Each number is 128 + 24 x the weight over the matrix's rms, rounded and kept within 0 to 255. Layers, rows and columns count from 0. Numbers have three digits each.

# q: layer 3 attention query, 192x192, rms 0.0923, rows 146-159, columns 0-191
# k: layer 3 attention key, 192x192, rms 0.0897, rows 146-159, columns 0-191
# v: layer 3 attention value, 192x192, rms 0.0761, rows 128-130, columns 0-191
# o: layer 3 attention output (transposed), 192x192, rms 0.124, rows 128-129, columns 0-191
q146:129088108134073144139165128171132126120108109113120121133121101140155138140162129127119119116132170098170137134157079173137099165196144123118143135146108164089127108087095119128123131051075119111136142088091130104144120116121096155132160090116136140154130137143098125137136117153123117162158158139147127139130143129124102144166119133169124178081120130124114151148148146143101081113143121153143122111130153094121082142096132109196125114104120142126136166095137148136115101112124160113132124123151124126136143147127128120111142135154129153123130160129171125140135123092092161127
k146:170169113135148113127153085152108088150071127131156097095147124116110143162115128139097078145100127095176112136117160129128115138120107118112090142145105150141144145123154117154116174149113121125106194138127161127131136156092151187133162134131123131101116167137094155134120112146173178114162136126155185139140135160110113107130111122115114153131170125105107086150139117149155081106140116157130150106137158133112146132156103150131170109157125146103079106112141151159158181116124130115136145079190108126124120122095077123096108109169105122097136088122145176105095133137154174134
q147:123134135112098107114089167084145147139142116138090108166150117113117173155129148126118121163117133112116120126144136123181147133120126127108109126122102116116127140125150113135168115127153123118111101102128146162117142061149047142147096141185131141088131092144097131143121144129160150131127109111126163149135153124121115120168157098147149138103181130121126139110117098111112101136152087129139129140124115139116143154113122171156118122161129096127124178111141122123168108150099151104129112113136121135145112103141124130083131167155134078121137117158149122106142121117137161114
k147:122138132163116110138136125111134102183167150112097137118136185094128139121148117066131153106129064154101164130137095122083118170136109124127084149120087125135120170132146112148134122168132102126148154132131121107121091135141116119127149156140129120114089106142136138119098129119107104127120142115110105113103094113168123104133148130093115076158119123139118149148148142186080127129086153080161111133129192170090105112129134141150133141183146125123091135157109122194113119123097173154116123120182144129120090120139060159110123078135104140088136089111126102119145129109099134123
q148:132112128117098139136128109124149157120173096155183141105141177149132121116119123122124154101122164148110158116138154132115106119141110102168127157096108155123108091103140137118113133134108116057111149147171142083108117093088124153155157110121140141119147127086111141130143121130109115137143136138117124122086125118139134163112132114134150076137114124151129125141123096140152146117114099134051105121110144114153125125134142124079138131142138099100146149153121105123153155119108086135118090131160135113128104135130142153132136106117138122095134105150170134129135112114131107131
k148:116141126101143138132109123138134116163123164080172129115108067169123085121111112111163100086132142122106164119135102130095163118121149127145109093124142137127127153135113137119108126147148135114055141156142064127140140122150155126147100118133192142100121147115118134166121138119137079133116142151110129183147158129119116166098136080133086125129139144139128135175147130087143155121127130168109133125101165114106130138124141114104157117125101114101109145119145124121090132115122114129126153152148120120148135095126163132131102118108137137111114131121153151120110110173119120126
q149:144120161118189129177157163155151138156082174136161107118140126144124144120117123119105144148125115124100099103130173127134107072122137124126132119146157090121155100116111110122155101117106114162129118106131151111125120123133143132150157156110127084153099097147178091113175083132146127174159138126147128124123100092189161121120093135143140139168120122118126099094093121136172149150119134147124168132085147144135123108095131127175147119168128091090132115139136131104146122098129101139154123166181135110128142137133127109081129107140099116117108110132144133127139115108140120139
k149:170134147098130072133125154133130090106084195114107112115142071124145106107125100155111159085111105166152161114159097146128184167126142096103149089136086124134136119106134123127101128157169114187157114128108102117127115132105143100127138169096146145148137095144115111110140101101137127143153093138108124156135164113142166096116116154151129163131131113097138151118118104121155135103153155134163166107119154109152153097098139136112118183112099128125167126113101105115129163139110160113135062101110127107122131108131131093135132123141100116120122155141082123128143179122112127113
q150:188138113115110146126140186138122081163131159152129123100118149126133166114122120108149124124103103111143123152120084116140090119125112142158132135137148129147146128120136158138149089137140112123112139144109095122114117132104125059107080103145081124120134133116119185125118097087091126124164141175149136169151117123118121122088153099173123113166149094147119165148123096114107094160105161125123104105147120120127118081113092119103144122137146095113134154114164128167122149101130130126132129103122106122123105116163133119122108150096125144104129109133126082124137118182131164090
k150:158106105108160148117119147129158116119113107151124127134157141142146165065140133112110152096142158103109115099174114113126132132127143143128104126141133133140178097108107119133119134112151113101096156140106105130103122116127086125160121148172136055098108127145153141149101139123114110118159117128099139111160166126129090116112095120141170071147136127135082093135156121130150108118102137086120125154112122128143125119131083124144182127145123081093141133081142131104138137095092152165121141163119130112152132113176163150138138148141116134150120079119163118153127111118148137089
q151:131113102140129134147145081114128128112109140115127138125150138104157177081121107117132163142169133100106157089138130135079113198123111121160146169128151158134092146150115122120163140113062173140152131117106111124097102103137132157166112104118094171096171093093105132139111150130129167104118102137103152114135095175128067098117099119122128124141118145225145136098140123163123117128140098133148175099130141107154156135133134119114062103089086107142102097132100084158143132142166148103179119152105102141117134090149146143147112135100118164124130131108067125131158112145161174129
k151:118145123126146200121114150110142127100148098119159082075162139140101169149108118117123118132129099156145128101164097094157089105102103129112100120159112108159113146123130160147107133091151111133084173169143119088117150117177125091151089102120140140114143111146110104107140173153153157131126138117142144131163162175097124150120140133116113107140106156204148126130083132176106094093112127105155082116145089120103151096149138132185097131095082124081158115091135113121119107143161124148155144141108136133110115161122152194117154119114152095138142146118119102108150113173149131134
q152:131085132129128114141102154146107127150105148123142148155178144126109133122162103097137099111128135182099113143102111112118140116136095107127102111138149138144091099113137121113127081134128173126105131079113135114122110113111127150125131154148113137105129133132104152102108077116113123124106136133118109117146123108110123099140083075112152138120152136156142131077167130147121148178128129118162098109104144153136165124107150098135163142108109153150162104105111109129147110090115118121132153144118141134163112106130082197140142161133144139179131133148172134133108146113142120084
k152:154123116136111154114130132098135104128135128146130113127108111079147114164148122140125163119128136123139107208103120165116170110167115147125103101100134137117118100131109094097088142138147174145137143137101151133138121116189193107155092095135135141107130106153109111081135127115116140097121148121161097131146167175147117134136137114144126141085133132128146115076150096092125136169100108114160123159130115090117147106132156137144136139160122128094149128170150115126138130133156125174115148153135132149157099107170131076139095105135119108104156147113108110100114126170132141124
q153:113140127124087093127129125132126134141131127143140131085121121099146096136114103101121143152142155119129106143154135138134152132141138163098148139104129102137131120128133156158114159139113164130132126153097080136116110110119148098129158162131146139115081168140100190114165130108124138144177092110132103121129128149120103092149112135134119144088133130130125083127110138133118152111118138108132120108149145149125131132136116121128121153082174150137111106112110096092132124087120133125126133113175116127113148115135142138161128131143080146129155134149144170108132138163064131147
k153:126122102110138137146112143095136144116133125142154128126127121116141136146120150107135137116080134134130096133126172129172080118144121127141137091119128115127101108109120142141086128131104132161133155101109119123117146141142134129144123102120148147107112143124127134106135113086158118141147135095112117145105117104148090116101164148134135109133175090122156108181146144140121111180139144161139128123146150179105132098174138143119165111094128113161151120156097138142096131136133114127096143115094114125116144103128130122137119124145112126162089142120154140177118118094136124103
q154:118137132172162103110116135150151090143107130166087145163116162154130145095150131139115058127103099147106149127145123141105108120170139099120144083143132132157135141160145150118109134131136130087099159133146109062128156142122144121123094118091116166111096134139144149118144154117151125144126163130154118104094088129086127145166104139103146136145140094087120128139167151109112119137148148096139092146129064113105103086126128127137136120128132151140131125164109132143124150168140121124123123129133110134131102113175130106137160110111118116064115187169149114134120119127094132116
k154:095100133152094079078101151141149105119132120184123136156099111154130126149185129167127129083122129107124115133141120125181125131114089114142104158111160164153181112145144104133149148072126157083141111162128118110126136116110112168080109149145099148139127163115162106129142141113121124146117135143129097155131144136089126134134121124144149188105108116113124098097137106107122110144141155130115123123139100151167125146141093127144135134133152159125117081146151140152155141086100118140128176104136141114121149130135137151138129137124121135091105164130103096156106141106119143116
q155:142120129128115129107116091111154162131140116150133131129129089098123173143101180095104099130164123125105152120122150156126145181101128122148138147130161120137134113132157137129159094121109114114161114102107091125115137131123141132123151129110155099169114124114127105096160101124092113096113135135160110171132187131115123107108151121119131091101137113109153147118164155123118098138137104093110143114130099134140174134100132144118122120144122147145101157091109153154128116142118113117112086121145108136119148112188155174109175104132097173135138116127117127166141104126110128097
k155:131145146165159100136133153125095168175136150144131125107094150119137181129117167127138104132151106145137104107124153122086105148123115115110135159167130113120083114129133104146129093120172112161122125154136099122112159144180129092134093136150092118157113121156123108135138141132102082100131145107100098134141185158107128122158181124114114158130140114116115182163143107125121087089137139113127126130116089096134118117143143084113156098127133153124100142083162157125133136149159104123118113097116094137142092130129104154089152125134098138147101115125164152140125138130117089096
q156:116108094121127124130137126135100148131133135118077088120161100124126102119131123150180152142169106094138112111121142105096128130131133144162160112163122145162139151160178116123155104115133093128130137112109159158123115150108141159147128128124112090144127109090139141115137096144107122107162136151121103162146110122108172172136121120141133071139130130131149102122168122123133184104099161119161114117118142129142118103057139162112138135113105085134147101090148118138130153163133135132101146092143144078150087106124125092133118116101120136153153107160140077142155124146168096105
k156:098119135112162124098146108125151107089105104109111101127147153122134080121114152130139155111118166064135148138095088118128110108098099173157135113144175126137110161156128116117077084124185160127093158108109122125134107115118113140139091160166102095137118123106149082125134139127072118124119136116135124140140132144181165152145130149131148148094102124095088157152162121110105122067087137122128067110111091114113131133134165173152106165144128120107128198154099098111125148115148122099104107141139133132115191166144135124156154131143121141148118129128157102113106099094138136128
q157:111144099119126129134136126142109131124133112130139141063106128138091148140108158128099165098104203124145140159132188136094122145083161136172111116172163125143168140130090140115099161134134135132078098094112152125099120101139146115134121139130119121119094138166129137179159125095125165111124130144169115153104076139109132127150156111139138119126125090154128128124133104125090148091105132124171139156136155119125129093141169135117105152146136147136138135136139134118114102162136114133144123128128145139147108082104063128160145079104111125125111105122129128121131127143158106185
k157:116136104139114087159135118185162121126124103149166122121147121138099144166159067135121128126109181138085155139094132089126113148114125068173129090097146123143177122153137140094111116133124084123148109138111142109119153088190129113106115143079142108108132126126131147175119124141131075160115097090086107102139132128106158117125131119104123121138101109133181126134158124127097146124139165152106134126149129108130121109135100122135130135125144088102114137156098127142114098136112136139115098110124113161102140157114119168089152138178168145165155148106101106131139137107161172167
q158:152110167115138106123135131112095084141104138123113136113124154127133117149111115140088135111117115165154119152099146137122134146122136132106138135147120142091139118133077122111112119131146114136119085112137086137158111107144109119088125054111114145145133105132127165057111097155123115107094145170145139115070153112145106153077112105143088100088157153152119127140132103127151173138152146066136108125141113098128148128097116151131155142131100144145072115101138117131095114140142137104133125109174168125145108104099121134101156141143151125089129129119097154154132127146127135098
k158:108138119176127163123120126145096131147127180090157137193133131131160097114132164151086072140139180133182130114125132129122137124140093136147065134110106147128117158117125107132137116103177110112119120132070127116103092163179100126124133083145120142153142108126130173120134100149108135101098128146116136117147125122148103075154155147145102116127165102127142108105136132129098152112128128086153164159114111159141159122119113099141143117142144137142164155078112147142177130139132135098105114111106228161148118153140154159134130106146146143135161120101117097138166152138136113109
q159:159075134138114120147126124147113144183126128131170132126097149122134134045126139135133106117142137155141130146145125147159138144163135106111168131132114118124122148104172111159102144143131134142070109084134133149170148161096142131163143128108113129110098152105107162161106104141089131087111130102100146131150121115128153148110119146132158101130093151099125105090163153138135088111108129143138107151109104170105128126155087139134130100137158086095125093172142117123173104165065161158153098107112114130154154114160059100117121130133144128136092107146078128116132126092121100147
k159:099119141169117093194130141131118134135102095096202192132115126157120138099122141082131120124114153127150099184174150153123150123144145109130100092125149117156156155123109102147118137157127177143144131099179156129153192116102099120170138152139103124061091158119102143132127103172160117080092119104182157136182149115118122120149154106110121084138103121136097153124129112117119105128115176120181147166122164141117091115138133134099127151124142117135147122132103124132145129099152140117115125110183121088162151110092172134130074119108107126108102170130110132114093122090153115136
v128:112113132102112146110126125134139124132118127093090149136114132116133136142098170125113145119157139126123173143079127113155092130142163128102164106137124130096100121125120134106160138125129137139106137117066112145154087124127153103116094141157138177151121141146129112183124118125089122119140126128071109106121139116140125127110134122172121089135126124118101125137127100139129095155129139135134124118144152125121101146144095148153095151139174132129142135147139133153106158131105133099152135134139168123133148112109129134139122114120131119167132105155115127130136125149150142090
o128:131159116157166080073121123125132134118145114189108110077116109138150146137172108115123105142109090128122105103160101126102156145128108149144111128148148149148111113127114111160080088137119143117149145148164153148112169102139127153155126125148148124118147134144153193133144099137180154130133138160139145140139139134104142147110106143076143180126160117120158143131130130130131140120126134108115123096133115179132142113124157161107145078116121135137112114143107153118137093133124107122126126084119117123122131166172155125152149129126146184115101138137135124121111119084125099153
v129:095123074112095119170091129145121121115093136115108143158115090151157094142121146166125136120137101167134140149159162129134121152131136084150075157104156086115158154134115144127135111149127154125140119150139128116138119145097142109122155143145131156097099154174136125134159170104092130151126114130130166124139122147122153100158139086122117153128131096091137134131096133097123117129099139172145178109120115123163158125124152097135094142088110148123145129147121101133139111122110082126117132126144121071094163143116087146139172144108106099119081106130090142134125124166126102092
o129:167074115107120156081105147116098137156152143141143092109118132100095126110144112098076124141099124091132125101134105095137091117095112141116113131144086127119111119143155133113111102119140089088107099127135106112122128153136103146108107144116115101133156102095091135135127083121136097099122149119137137136121161095128114154105143125164108105133104140121103130156146137134147119135144137124091090120100178112105110130169121167111136135135143123161125111148126137101129135144140146116152122126129105131132085073153153107074086106143130147143125113146164127127121145088109122156
v130:127141131139144159182145147167124108120123195098119116119103142122148138158137145141121163141129119098133126115094102104101140150090150158123152084128130128115102118130176120096109129146100134115176115138129126119139118132141107150094126138129116112122132141109118110131155167119156145126134137116129098148123137120139116153122113134164121174175126106126157157163157129117092118144078107099142136139163102132098112119155113128150093102121122106120128142142141127127133162141088109122161112120139125162108138129129160124124131103130141132140119134135140138125105099118140132158